config = dict(
    num_hidden_layers=16,
    num_attention_heads=10,
    intermediate_size=1280,
    norm_place='pre',
    attn_scale=0.177,
    bias='qkv',
    parallel_block=False,
    init_std_down=0.00263,
    learning_rate=0.00157,
    schedule='wsd',
    final_lr_fraction=0.05,
)
Each number is 128 + 24 x the weight over the matrix's rms, rounded and kept within 0 to 255. Layers, rows and columns count from 0. Numbers have three digits each.

# layer 5 attention output (transposed), 320x320, rms 0.0555, rows 116-159, columns 64-127
146163115114111146106123155111119121164161110152150115146090095144129137125088148113116100101122137133119131169110192100114155110179083105125132132132070141088087115128123117115092081121086101
111147140142171163096091099128193127084118115112089149090132108132154117144099132126136131070118125122123113111108128114082134114070047126131160168140172129103152129134145145129096103151096086
148148093103119089100197168130123094097119150131118122139136135153081128132194161132159141153163127120131112174135091144135162162143157078128140126102103124179116108124105107152137103085153129
103137143163114145165102135099158127138136091165110101128157144175155135124111114127100085114099125140130139081127200100147090119138168169171118090136158138106138132133154135122160110136107135
134112167142130137172126100152124114114144123148154068132131110169166130085137138140078128135143150142122099157167121110154134116167140142134151083102090128135166132113110107101115118136147123
111147158152140113113143151100144114123113097154111126159167126148107142140105139119135078101122115133139115112093171113149091134115169123115122135156192124126134105126169110153130114085089109
100152127181129114055125147111087128124115149067146177135122133151099122149126101101175146125107126120139151109129104117121140123086135144134133140083153077159118155144090140119135127126124127
127114089067089135153119113100082157153102167140127156136087140099148121104131106134101179154179100122136129112146102167120141178147148128118139112128071143120142120120087130161077140139167150
128177097109133151133104152088168095146104112142122133132133097111085142108101123130160118072119119125114132100130212149129134113167135154105162131120168092106094145124101141124173118119119095
088141178172137046118128146151153131127132132156155161082124141180118122129135064076179163105125101123114143098125105112176096125112101100152132135118155108134119127159128148119177136161124128
149102146144110088205138098141086144155157134125157113110170157148156088120169122156130117112145139140115106110172119135141134139134145134101106128127147136129150123128120122150128097192136139
136130107147146165150147097116159107127119157173118076177159105122100140115182154193102114141134100129131130093151143127113113126134158142154150122142192108135170108114134125137140123132180114
135133117123073108135155133118130127138123127106126136126115145130140138146126089136144110118106117244163141125116151139107169115128131142105131138108109131152129122127135206146112134124138116
125128113129027114146143129126138125141126128116115128118115132110121141132138096131141114132111118238143137130124119148122149092121129131115136149099129139142121127130130233133118128126134126
135141119133110117148125127136139125131137133125124127136111125115120119136143123127131118132117119144141117104143118134111135118107129123127116127123138135136126140122130148128138125142131142
127121135143156143114129128132118117111152126131137127143137131127117103141130151127118152127137136014125131123127125116145105160131117115137126096153131120107116130133109046111134116137110149
119117152130153152117119141122118123110127116139137116122129122117122121126130159111115153113134151046109134138125125122154106155126122124128132113147134107096140148135113071128141136124107129
121139111107075113142151129109133118138127136122131131119104136120150135136135102132127110130116105250150132132138143139103150122133135132106142142104123137150127114125140228134109130137128125
124119132128139128125120124121128125131117106105116129137118125134146146120110128131123127114130130120127129131116124132121141142140142118121136111132111125149118136116134112142122129121131120
119121113118140136140131116139135123133129115136112126124146131141118143124115109132137129139132131156133125117120126132125134125130138116124137117129137128149116143113128109136131132127139113
136119136128112137127128138131133145124139132127137158126127132131121120122135121135151133126114117110115136144126128120139122133109116132126124132130143127106142110133137129138121117128125134
128122139141149148122114127129119130119122130144139114125145123126133111118142148122116148123135131008123129137143114111143096131126116133135129117146124111089131129131126066124131127107106148
115117127116138134121120126138110121135133119115125121145116122135133136144114137134135125137107129139128110146129113145127134113141132125118131134129128112132130121138127097143140134129146124
128129131125139135122129123135125146141113124131136118137120131131112128131122135127128124137126133145134119141126117118119143128121123125131112130136143128130139126126130105134138124127130110
139116132148128115149144119125113117135120127128113119145108124120129135125140135140133131121108130107137143115121128153126110127121125137126133122125110124153142140124141124121119127124127138
117137106118087140144129131110142119131114146121106143146117120148141126133118104133148112145112124193113126132130137147117133116146157129115132133110135142149126115115134190137100130114140137
119124114128053102142143123118146118142137117105113140126108143120124141129126092147135113124108115229146147126122129159102153111134122140105146138104125141162128128132143199139117133134141116
129138142139131126126121135130127129123124123138131137112129121135134115129124126111117129126144118093102130125126131122141125148120128131135138126123123126095120127120131158112123119123113128
123130125120144123127122128116133120132124123136126125133131120124136120121125124123113128129135122132113115129128118136127134139132112135120134125139128122109128118111126138127137127128144109
121133141119122147116108143130127158122118128130130110132149126125113127148124118101124131135131119133130116128139130087120128115121130123139123132118131126103118121141122120149152123129142112
122133134131157139101119135144113130132128133119134128131116119145140124122114142134127124130138143081118138139128135121138120148133131144151112118137120118110122130136127114117121136126122137
125130127125145120132136126142115111133125122134099119129135131135123133150142123140137123126128115164141130116129134143110117114132125142130127138132132129153136139125136129129129139125125125
142129121144134143140149152114130113127112121109113136146126134134131122125127136133151136150127117113120123121128137134122143138130130134118122128130144112143130121121149094128118139110121156
136115131144147132109102115127125135135128114137128131131150129120133118120144141127117134126152135024132123129135120123140115126121116139139112112147128123098128126125124040106138133118123128
127139147129134135111138142153104137107119127126141128145120133127132120121117157139128142134141143101124129127129124118146129146131121129123112135143113124107141122138135115137128143116133136
141124159144112149119126154139117143122116125136136126128115130114135118113122137117127150119121144052114126135134116101154092136107124114123123121135143118111134121144139122128129119135126129
116136115117062114143144123112139131136113128115123136118103147133128144137132100131137118124125122251141146119117146139107159113130136132113136140102120155156132112131131226136108125137137121
130125143121133155106113151137138127108116142144146115154131131141120119128119137145137131141145124096105123128134121114161119120124132117129124127137131128115124109131137134141140143113122111
130128139139140121121144130130132130113132144136126131132117134139120142125128140126127144124144131096103131133131150129142132146121140126134127124130110122121117115133139146132131136130109142
129141138120119128135132145135144125135140141133137131141118122136126114125145131131130128127137126132121131130134125126129118131103119124134116139131119142124122117123142149136121117124122125
137121155134204136107117135122123134122152121137141116122136118130133120132129158126108128127137146011109116147128121110151114148139113108141106100165132105094127129133110030119142117125126128
125127121117122131120118129108142126137133140144133141120128141129115121121122123124120133132137127103108120146123128129130132130132133143123130131142119132104118116116128140118115113137131118
132140117116095118136126123141145117130116137123128116116132145131137138135121108135133112137113132222153127120125136131101147104135142125118135142103125136150106125134128179125116126139146124
117133117118120144129127139124141126123126143139139126137132136128130132132138121124128122126119125145141147121116111130118113129113138115113136124121121128147139135109130125131121131126135135
# layer 5 attention value, 320x320, rms 0.0247, rows 117-159, columns 64-127
179086103113136152110109093147094117158160147128101095175100161113136113146116096084138153122138123122094114150139137086125136116176133118154077129123088107141112125122154133151130141151152176
115113134141122122128130139138142099164158117172126164125123113112156110117109119165142154158140094123147123123102114118139125135101159136133100100151167105109095139115120119115126152114145114
125131177115132094076157124127136176184081154089132144120092109115097155118109121143122103128154126123112144129150089153147112154112101116102112131132160120078186144112120138111121142105126134
121145151088124119122140140097120145118133148100123171111106128125084112088169145145131133134129104131154095126138139110160116120104150147148126095117158141087127130116123103132149150119136140
108133149121131131125126107152149125171140120094111157141117120094170182167104112126140111162105124123108171101131109143117111134138106149113120146140132119093130148115145136101122131138153122
125138136105119155189153156165110127096163125109132132143160144140179173160161168128118107127136109122134113130115174131113119148117120124109129124163124127088099088092137146122080125160069143
151112133152125169077078123077119159131153108140127094122147114154117107082132155130124103130107157136100097138139098146141108104146122132090144147128119177151075132148120122121105141144152094
112108141135126130117131111157121141085113171114101110128114129137141103115119126099126118138123123136117099144101079132103116130084127081106082111156162105123107114128120131091124162147090112
136086136108128170114137105156127123126124149064123127144091137138127141145137145127148120099134074125130145092107150148101120110110107159112101125147100116104147121102134148157108100088142136
080125129113124133055116109113165132110082135134111160128099152172120153164113112142146115140152126134136129108129054127138101086126121160119162105110072171097115140105132132141141163099140088
110111124136121096127148165156128132102130093165129169096122171107136115169130107106130159123105171128123118152090076151134129128146107108133074100148115143092092133120107145118132177118112046
124136108120120130117107100147096125096171116158127111173103128095134148146119164136137139140137114131097131150131103122122115165110122122132106102136138118125139145119139173096116110163151185
124120119101117132109106110139089133117160086169155111166106129123153162160129137134141154121130123153106136122131110117118150185125137118146128080137141138125136144115156153113111138136164146
125124139094123124120115132130112119126130102133134143159142140124160146142114142126119145139095143130112124147122109120147129113125140113101121120126107109123119117129121148119114106115150159
121142151117151117151113137115153144153081124099127145096149110139128114093131109134124106137143136125133123107124123147142117101109150130109131157131129148123142130133131099144149142125108071
121132117123135113160131114117135149149113160118119150110142113157110112096123111138127120156139124129143112097130139126137132114134129132141148146108111153148109113145128093131117138107105085
135130142136105151088131124150104129099154117141127113148102127128113157153093130132142148128119139129107130138120121117157153151127125120143095110125143123134121119117139162119109120144160176
155110144127129110136139105152118138137157155143138105123146126137095115135151129117130139149135113126116128119134127165133106126139113122101116137127138140130146126125134121120132133136145098
152109138137127117132152132139110125128160135149139128132114152103127114142152139125126107125128121125112123147133122141108149151158122124124119136139147105141137105130123128125090108156163127
128152113131132131106110120128154120120087136118124099128132130135157154117117122127134129131127124123136133091102125127111130132125145142117126129125149152116121135132137128156144115124120135
126146122114137122162115145085152133140114136103112130111128113157107112109111141126116119151126135124126124134106124137145116116122150135121126150123136147138123118142118079132136147114093090
128104127125120099138112105148157130117120138134113147106122107118128120098135136123120124143163127119144138104116143168141128144138143124130111143118133129138151120138129125127108103117108115
109105133128117116138124120169117103103124117121121122122132128142162125125137118108131127138159117127135146106127162129140135117143130147102142140135101130122126114133135118116121118134125144
127135138110124167094118133138126140141143135103136126130156124152180096118125126131125135136131139147127118130116121115112117128115123123119096120131147142113125161116132123131144127120123150
125129120136128133102127104170130131130180106128151102133132151092138148147146119129135121117115116121119134133143100124109145150097102096129137125131130123133122147131127153121126119154135145
136131134105117141115122117141087112099156132160142104156124131115145147160125127119128142137120103131100128124131112118130142135130143125149111102122141123132145132109120162109112129151143167
126155123101138154135133127133108150141126146125129140159151142123110122132138123141115132142101161114152143112139137086123114108121127128120131118106125140142127123134129115153144134129144136
143124157151117117115118098131111124124136131131112126117118143114105135134131137137103126134103140131129131152149129073153107127160138108138111124108117119128116118121124136163123151136141125
130138086118131119139126154136119087111126106131131131123120125132119119137131123123130130133115153122115122134138150112156118148175133127092146132116116124132145149115127129112058124144095128
126124121140134129124132142107158140121123143127125127104158121131093117104152127140124113115152114129161128109131146135131135102114120132119132148136128131124144131129131120139177117116106114
138120137133124133121123127104141125119124107139130135138130133100130116137153131124114143133124114128119138133106139113150149127114131129160110129137142105114133139146112149121128109142123149
135124127117127114109126109159147195148141126161123128121112108110144109122140126135119112153146127117144143132134112172162111133169133115128129128125135128135107136128128123148163103132140122
112137148126126131168142149084154130133111147111125117103141120145092095109123121143103126139122119127123110125130137149149111118148125151112132144125132131135112113137114110151150124115102104
121107132148140124140126132103137117148090140116114131099174104142112120112110110104124132117136097119119136111133143129126091125104129144133142127124135140121108132138134125132146119109104089
121119089095139106158127110106135126146119146097119156110137106148134101110119123142132106131144139128133124106137125145132135099117129141112149146116108148135132126113118102134120142099129121
146122125117108141093120139159081108104174123146127104160107118103142144170115143142160129133109115136112130156132113107126138169124119111131128099127135103139134153107144160113112134150155167
116128117145131121146150133125127134132114140101112110100162120127133130127136109128133123115141141124163114124118122119137134139106113130125148144119138135115115135132124110138116134131115105
104154126137125117136139144094156138158097133094111129085112132138107088094119122133133109154141129126162108119137111107138136114116135153145134133119138158144141143137128112127146114118121124
127108130122119140116133131115117105119092107118106130118143149121132146107118106123135136124113104118130135104100140081122139115102127142117130113121142136120132146138124139139142124118125164
121122117103154104192113131131151128145104144118105158118140111159119088065134119129116132101122124116141111118129133111131111097125137128119137161104123120163122139136136094139132128121085088
126161121154133113138150125110134149116112130137129105114155137152108111116138135122131123112112155123144139128138131119128120121138113133126136128125138142117129121125114137121144184126134115
122108123137121141111124121134100129119175113147149126147113141113128153150156131124142138096130088133100131153120130139124137168149135116141126095133124131132132120121127154122123126160160156
132115130151124131133125125151156138125131128124132109132104123129152134138112123116122119144121145124101126151128110114110138149117116121128137135133129126134111124126121139115109144160134130
# layer 5 attention query, 320x320, rms 0.032, rows 128-191, columns 64-127
118110133129119106126127117126127121123129119145143115132123135119133143132133125121119131131131135118136126138127122129127129123128117126138119131148119136114127122119116137129134138129122128
135123135133099119127131127117132127126135119125134110142128140135129127130135132129112128122127144054117117134132130122139115130139114117129132126149137127125137128125126062106134127131120127
134128135119151127120143121128115119129130129116109126127143120123123142136126126129120120128127124132135129142122115124128140122138130132123119126123120124145139115123115123133127130125137138
125125115131195131122148121130133121129121150132120129127127127127125120119131119118136118130111123204131135129134116125119152134126131141113144153109128127131128122132127178136129141123138125
131133150116129120140125117130126125148131143120147131119132130121131135119129127139139120124131115122121135138145123130135134126130129101138134107141126130126135122126136130122124138123137129
119142112130193122121142126137136129129130152127103133131124136127124130119133128134141121128125124205138138125127122133120144125131129132120141138104128137144133130135131171147119126125139132
124124122131112152139117114140135132148142149123144155124119148127127142121128115127123125128134115123124136134116126133110132120132143121137117122150140134125137145118139115128120110133118129
117145122123138138144108125133136128132124113138136123136139123141131130115125114129139131124126117126135131133112112138132126124130116125132136127132130126124143124119130136132127137129134127
125132134131127127123137126114135115127138132123135123133121119117121138135120138133135126123137125121140120123133129124117119134129139126119121134129127132140127127124131130143127120129117120
137140127129116119124135098120115122134123125138127118122130114142122130115123137121124139124127123144132131133124124130135110120117114121133139138135128137121122111126117117100124128137133138
114131134116061137148126125138108132120120130137142127127107105120121137127122122127137127149135127157108129123124125127122115126113112131150136118109148119144115146116157181137122111139119132
112114125122093143126127143136139129116132109138142127128127132123120120144124130124127136125142122109109118138121119108142117131130125131139123111129123110134124144119127124127128114133130127
126123124131115109126125136137131131119140123135130127132123132131132120125121124137132136126134124119128111142129141126130124117139118118135126125136131133145120127123126126104127141139098134
127133143132119131124141127124141127123115113144119112115124120146123127133124132118121135141119114125130134124138135114121135132127129107132131125111122135125127141129116130116130137135136119
117144112129124126125119127128119140133123124136115125114105138127134126115134138137137124117127119126134121117130135121132128133133125131114133125136125141134120135135132132132133131127112117
136149137141135136118133139123102116126118128129125113129129120128122122125128135130129141109105130141145128118128140130152133127129109129130130116126127133127123123139105114115124153125139127
122129142121128127130136102144126118132133122146143134137133123125113136113109119129129117146128119122120127117136133122126123120138134136117114135137130131133125126126143132123123124116129116
127131123130108145137122137132117117126135114143144129134116127141134126126126131136113124147131128114124131135118129127122116130124121126125115132140135135114133134118124128122122120130119140
123133128151123109117122122132115123135122119143113121112136128141124122144138128120120131117116114127136143133124116131131130126139118141136119125134133134120135110122122130128127120129145141
143114130140108130120121151119135126125136117121131116135127133119134127129125141133116135116126145039124136143134121124149114135135123132117123123131126123113126138130133052117131126125131128
125140134105140127126130112118115136131119128132118128104125126136140115121131139123132127132110142131106102141119146134133125137107110117114141124127120123140134129126122125119127132126131145
132135134123080155146116126139119126117129126133142128138115130126123125134119134122127137133148124099120130124111127128124118133133112107148125104142127112131132145130140126125132116123107127
123121124116118133130115121132144132142111137114119144111125136116129131116126126119120130132138131126121123125140145122123128133117139138142130120135124128128116135135132122137120117123125137
130128137133065134114111131131114119120130120130140113132135137129128117124133139126109155134138126031123115142114130115150112127136123126136125123145125109119131140125136059118139120137119130
134130126118120134116123118131132143118128134134124133115127139136131133135137123124124141109121126130133126114142140131128108121134116111136123124139127125129121111133127119127125120135127120
128119115121122149137129134125133126137120116121139144124113135135127135115138144126136138144133120132117123146124123119132122132122119138135124121133137111118128129136145131105115134124115118
124123135116123141142130114130139137125130136116132125121126145117135128117131124135134133129141132133134117136123129124128132125119130126137130138133125128135130129124135134127127128118110123
127141120134144128137127117140127122133123123144119144127119114123119133124125122128148118128127121220135134116131123136114146136117137131138138141124134129138134125125138209151126139123124146
135134123125223120122130136123156124139136133113102143124139136130130123109142132127122115121127128149152138132138124140126140134137139130101129154126115128126145108140107114130119152106128121
124141128123142125126133124131119137133127132122120140115121123126128122137117134126140115130126133134131111120118114132137131125127141138129134124124133122129136110128129134146126139133140132
133128131126123144117131136126126127111128121137114123138120131140131134104114132124116144144114128130142132158125126133127124125122123121119129115118132128136117116109109120121132140126130128
124134128122128117137126126131124135128130140129124108114139124138146131111123118135121118131123130132132111120137115130129132123128135120126137131125131129121135123126131127133129126130113128
121170115192151114073131150120150097077122115174160092167104116133123139149107141129134108120136129116148172103153119080134144089156131089099109172113154130139115129106085111105103106124110112
123138137143151105106136114118134135134112095134104112102173139151090136106090116110134146102113151142147133121149133121127107107115134126077119142099123112138144131158099117145120160108134117
108161135171160061063145109099178089112117082165098067173160145172108138084086130152102109066135145143166167128180130089101123084161156119111165160065138140141141127144104106138112171103149113
136141128148165104081091102095154090088099138122133103130150107142095145099112104164116088128118139123136139107137067114153173081109132138094100100108116140105137120136113121131122154096141131
101121135146141179141087093114140101087103119125101124157140126101143098106147127123120102139100159118105138124173072145133147135155148148117095097143109143106088119119129109101142100120122082
138134122135130095091137113076153138125144155135158100138122129151106116138124135166118088085124112145175167150161152088108146113163179126119164186098139161148167107122125121131111138127154110
096149134158176134093117092097153159117083140106125079097140120142066115070113123149120053109156108141194165105169102096122121092132158146103136173069117128150166127142084117114096175091142115
164139121157116104161179175121110146166154107173108097140123173098117140175086159077118177129127129115156088136089150103124099141152132102112101171168120094159104125117119133104122116138118113
123163140127141156115135084129135149115108172128156100107161137109075096084133094194119090152112129146186138127156160103141126112135132117107175098112149122163139112151118100152139141096139103
089108126087095190129144101160090145133112175125132130061118109136107112132118145094197122157127133153125075128085146156180093151135087168152113115121152065116116115085163146124119111178127113
110111126147127095117119187154099098105134121133102126132094127152148102100133178063143095138131129100123104119132091146134132139107162145106098184099164117138158154129119116122154151106120122
081114163105100156169112102149125123120113121139141124123116097098127112139123120101146157166135107115143100133079111158135097160117095143181068100122131069170084149107146131095119101183131173
131143155139176130112137135127149162151117101110082132086165135142122140088096123091102139097127174144101120138155126140138124124106161156107108122105107114128118097151094129159143179110172113
153180108111120195165112090119106175142131154114140113125154117089110108132102107111095183139123165140107136167127154114177135119102160102120146128108081137089124075145110121116125130144137140
121086151048089161162108074152107169105122158106104117107123137128156113123117140132145183142149102125094063141118133159162118182117098127152129067130133098126079134102146133135118121172126171
102134133168164120114126129081148137093087134167106086102138158135078127105137151099149079152148145138211107107160119104125086101149146151124118139075127130146118144126112112127142165096132091
129118134129118129137117136181122094133111133134146167088145096104143123147105125122151141193111134138053125093104120163171154147098071150114089086131140066127115124153161151159122090133106129
078092109087082187176106104128057130117162115139127122120104130115141135143154160147148146156124133106115099141089150143131111158099063130149109087169153129156107154106146144122140090182138138
144123169147187079099125147112162103115131089105105152096137141163135127060122112130103092110135129134116148092168070152130136123126173152060136128075111139158159131181087108150148165055120140
085128156142172123096110121085184109096078097126121101093144158164104121056111103128154062105151103150191161104159078130101093113130153166085131138065135124176145134139102134105133154083127138
116105131073070171170116129119079130108175171115153127120071124147164161212152121141169166136161102118095123129089157122142133154120044121136139090151134122097141162057135154128099126191150102
061095130115105159160132121171095137138125126130112195078105110092144084118130142109167132166102128146124040104095091141133110195129103160158095066190160091133109153102157135088153100156090091
158116134069117150164090103176085155119108174095130159092093100118147097137121151118162138183110122117087045126094128148182153141142070123144102054153108074080116111099152117122141113136122158
063124135138147140122129111132150131133102101159143112164143132120114130095152112168083111158142123103142166134160144077091134090107124086188131119122135172148113142133116114131138158113127124
099085132106134120138152074118131115131154154109109155100110119138147120140161092134136151139152095131084082127108098152118168169113115168174106065161109121090104108110163141136134130117115129
126164145152166096114133154151142119128122095135096130108154127125105120107095127107121127114106159132124128115150108120134150090115147146118105110118129115132135129149097113149154140105145112
147120120145132076113150154138159086151170145145156144114131132121146127125143117137126114120142092132094143127136120118094142143125154122103136164118106113155162154144149124140138143077102111
133123147053084203167101086148108143183133149141129121137154113090169135150122097114144210156101153139042094157091156171142112158087061104187109016159115099114083136098156164142117110177130179
126088102136084124162139144130115074120145153130178132175127098113140117177161127160141119168152084099123147119112139123097148143159108103142133154156146122118144130122162143089120065135115138
130130100073095173122132111156101176166146165124176113124100101125112102142121132130119156142119114117100127141113146146133150139114094086155131126166117143127149116113153130128140096151127169
099168160151176101095122130116144137117116107147103126105149133134098133093102121105113116093124161130133134129140118122140124083111143140119108130080120097130123140144105113144141172121158100
134122098116073154137128104125093136137144152140167122162119112100110123165154137164152140117116129113137129154121167102111107125151114107163154140151151135115120140100169129103132101159116130
# layer 5 attention key, 320x320, rms 0.0282, rows 128-190, columns 64-127
130127153118118131121103125119128111115130176139121139128111123130133119129129121137118111139108158126117158129112129117121118116157123138143121146118136129131131122140125142140090122125132139
134149120130106127120134132123136117129124149124113135114149147125139151135111115108122112138131127126122130108116141131124135119140145150125127132120127127135116133118117137133121130124142114
106114101120114129137144137139129120145135140125112155080127114135123124121121111135123123131134145126121123117119132129122122106119143124131162108110126130140117117134143119157124142119136102
132116125119149138140118130133146139149138124122126146125122110119125116134117139149122138123131146118146097144108131131137127109112118107130120122124137104124129133126121111102124132132137127
120137137141143124133130126136104146115102119132147124146131143121161138141114152107132128121113116128110117120164127111137113143138124158102122135119103113109137150124120126121118121110123144
111107133118149146140117130139115142122131119125126147106125121115122120152123141134128155122158153120135118159123115127153143090119127112127132119129120124115118124123141110106125155142119105
149131141151147120129142133126155140150134140107129127133141128112138138108126142107109113122112116134113119138134118122140104130144119137108075132152138132112137150130116127108127107133121153
120113132142140132135140129138129136125127107111151121133127133132139129126116138121114137114133114129151144131157121133128126124139114124131105131125105111122122133113133125127113142122126127
151105139136138137136129140122154121139133125102126121133141120136108129134151140122125132112146138135133128141130112141130131122127109133151148119132135133150130137138135134155130108131106128
138114113138114118128116112132104125121127138135144119133139135128120132130119140127130136113131111124137138115134152160108130131140136136130144138148139140104114136126116137097136145139108144
132098128149159110106117096118107119120130129145145124160134103123140114115151152131123121104153116135119127146138127108149119162152112114116112137138121120115149125148114147121132087119122150
144143132133132133112121117125118125122133131137142123147132142113130131118154149109124116109122116142116130144143136128140128144129114132116113149144132112124137131131112138123138096109130124
134127141148118091130114117127134130134125145118113130139127162120132132122156151112115108141125119120122133116134121131128104156149131126134096153133139128103124123129135135134102121127128136
110127107120110126125138125117129114139130125095127141137127105148120133106128114133123125117132124118128125131100138134129124124125130149128124135111107143150127131134122137127092170129133119
129136126135118123119139138128116103121129115124147097141121133137137124124161121114115118124153122122133147116122134118122126121140103156147110121119104103112139132112155138120121132127119138
108122124124125151112126120129125132114125114148149094111132145131117135146120111131131139106126144134145127129130149143125135135125131111146180134128117139144113125134138115138120150131112104
136111119135128145142131153121130139138123123125123114113105127126132140118113128114124153138142120123114121137139128131131122132132146119136104131122130141110136112118134140137132112127133145
150122133141126122114146125125144136128129138099142118130108142127145144125128134115136126121134124136138123142144121131140125127134122131111133134152134133125134138127106130105119098130120125
110139130125119120142112148113117117112135138118136139106117133133136123120121101129131120137129162128137126104129138143096129117144118142132168123129128113129107120132126125132147130123143102
134155123134094138148127145137132139113139120125119136114111148138135144128116111108141123123122146121122132123122120144116142132108131149132139127121136121147112156107138130138111137138132106
121118123111139113131138108148118130111119158120108120144121123129116126133117123128147140132113120134121108122128145122145142099141127145153119127123131117129120121127123115115112148113126122
145140148144133127117126109138109139111127125142134110148141137130150133127140152108133129105126090141126116146134124120143107148141116129113105154150133135114140148131103130085131112117112138
143114121108137112128103113126115129125129126156125128155152110130116130123130128117121116127155121142081129135135124119121111128146113139144118131115119131117142143137126131128139103132145158
123142119122090140145143129168109139124138145146123130138104157118135154150115114096149115136112136151116142108141116149122139155102128149133135146104144123142100145108135150131108128127139125
134142135125120124121126112121120122101122128098146130137128126151112123121143135096110118109150130129120147118130122113123104120110119123136106131120135128122128127133128138141119113135117110
136131130129126134124135123122139134129126126129136160122132132138141138122126142107123136106131115136130135147149139136137122131122122144090092115138123122129134122127113120103135102128116137
132128123133133128117160138121119135134120123100115136129129128140112134115144142129126109121129109130125133137141150129134109162129089146142083140129110122117132133131121127134138126126138142
129121130130165131095128109120118125136128121145130120140135111134121109134145149145124132106136123137150119136114134106135127115113107106114119144140134132109149120127117114111137139141106151
118131130111093155168110146134133136127120126085110159103117125119130155130100110142122143136122159099115126125100134159118139078113133138146137113111127115143113131116158103151124157149151108
118152115113136122116149119150116143128140107107126128122127119126117129147117116147139119110137123127130124113115125131121131120110131104122145126116123112146123133120127117119112147141128127
108145146121126117109146137102141134132126130120124121124122150135123138127150129129136133132123136134110101126135143129131129098124145137109129109122143130112135125138123125137129129127146126
138135132128142119123131121129119128111134130122140114136142126134124132122112115141117114128107107121146135109141123138119147115154100136117155133122125127137119130124128136138145144131142121
144142166090060150134105163121124101113141117138129117117157129125124118118121153104078136109129160000108111139144124129130081110118116122129129095159092111137138130119152032150140149127121111
143139150113089142136104139136118130112116103122139118135145138126140135111127138112092154141151132005116111130125114119153123131118114131135119104146131109110098123125096007094124124145136128
147121161143104127133109157131132112098104141127139120133128131120141105122139163109105143134134127000108099141128118132150099130122127109132125138127133117119123131111126002108123123114128129
136125155118084146124129158141132126137137113126103123133144143117154134123111175118100141116139133000115116146133122144122111137132132150134139109142136086161103136135127000121126131125125120
140090152075033169118120151179103131136151097131097136112102157096089130151149147151126125094127097082144096138096161157099106139088102138103145130143098093197154157086158161171159137119157101
112113152169154107150118168128120058091070137147119108132143136168153133133134187105126127131085107071131089115143114134142112122154139122114153157103110093093144148133147027116149147101117145
136130145123143132135112148132122116109129105143134103137145141119163136131134159136098145122101147000124099128132104145149123131132126114120132093169131097109116129138112000105146111112138114
102106142118038110153091136101125095107077137153143162139125100141159137090147086103138109148150123171094143151145114123099132092120110151139112104136096142095129139117195238133122154115118130
148125135121129094104109151140133105116147084112105119131128128142171164102126168124109137125137157020132089110135111140120121146139133128107115118142121138111142117166093021098158125122138096
132130111140204135131147117143105129124130132100139144129120104123125115141131123137160122125113133255153134108131160138101148143118155132128166138164133159126151125132126238136130112121127133
128093111151058137165113106114144148127111147125141130154139131150138117127117099172099156137170096061106129171148119142151118108139144105124103140095113152096110128135162089154103133116119114
128136111123130121138166099128121125129138137143130131152069104129108121127146103154185091123110110255143137143135144115097152129125129125121144128152133134138143135126154255108138106127140139
158117136139114155127122127147130145127121125115126110133140163110158120165145150128110158137116138016097102147121122128169110160109107125115114120147138106118108127098105002088118097145128132
156098116094134126149096159190105126186103114138101121169127177136125129129101110081167107117113134158177124110074177115098148125116042142130118097138178128172149146134111175152152109140146111
135146126144140117132123115141119121156164119115141161137106104124084110132141095136176110121121124255156136133114137142109152123127132133125151140136135151150174124125132255129131129132138129
133117156126097127115109151142144122107131122127125132141129106117130127116135159161104152135144137010110120135143115149143103150125114147104115100164125120120115127130113000109140117100137144
137123107133190100118127110107090143136138138074103119119137116122129143157096130094138150098161128255104100098142126101086158133144151116128139133128121157143096121127108239104128117132127128
117155110153138116119141098148151141148145126120125159130103112133107129138122088143163115127143112255163148127137125137111139120123149122141137131108123148127145117142137255136125146138127130
143106130131075132137097124125140143119123137130106109143143156125151122134118158124092146123147140000096115154132110134150121127134096127122110137126132113110115129115141000093100119135134127
139127136143118135124125136129134127112134134136134120145133123106149121132135192153089136154116128011124107135140110134150124125152125135116132120171109111114104129123124000102141100124134119
120141105137150153142165104155129131166133110120117149140120111134107122117109090114165130122111129255152150119108135139115130128128137136135148137133133150148140132132149253143135130132138162
126120118118198109129146102134119141119147139106121146134121108134104154133141086147167114151144111255140164113126149121120145135135140143110146149139134146134121109134130255143141125125118126
112124098112105137134111114135122115159174091132123174142119120128119143121115099136152111117127128239151136122108146145083137145121167136141148129111138144172155138139119255143127135155134095
151147139099077126109099147111126113135180114144127102124107123130110129124148141159112118130111140000131118120136110125154111155109115122127117121131139114120175140124103025127147123109160123
113130110129189120142151126119136151112144131101116163092112109099121136118130106164173100150109125204122145132133137131136162148132143146112148139094149142153133137135106214123131106138122142
146112139111090144134114137120120143126143112135114111135151139130142139137122138123088149138139157000089109137109126129156110132124108111124109109150137105128085119121113020117115118135132117
100097104138050095136091140086133115091051133111109096136139132138149134139111149093114138106121127082104117121140075134137134095156122137097116141074123133093115125139169104106123103129139154
111149087125142133138139117159112149142144104110145139137117119136107129141144119132163100124108124255161148114114136117099152126119131147144133140131151142146138136122120255124133111150127127
115135115111159087127133111111138124128115145126115140114093132143129132107101111126165110107111113255150133135155118112100131114147148132140129134094095144139131111149148247160130141132134115
136123091123154110156122118148132117154158132129120147128112126148131148110112108129157106118125137246164152135119128129094146117136153130132122153099140137140155119144133255157124114127115126
155127149119084149155119132146127127107110100132135113145139140118136137155136151122089174140121132000106098140110116136155098135108110118106132110157142103125095151112111009089133119129130124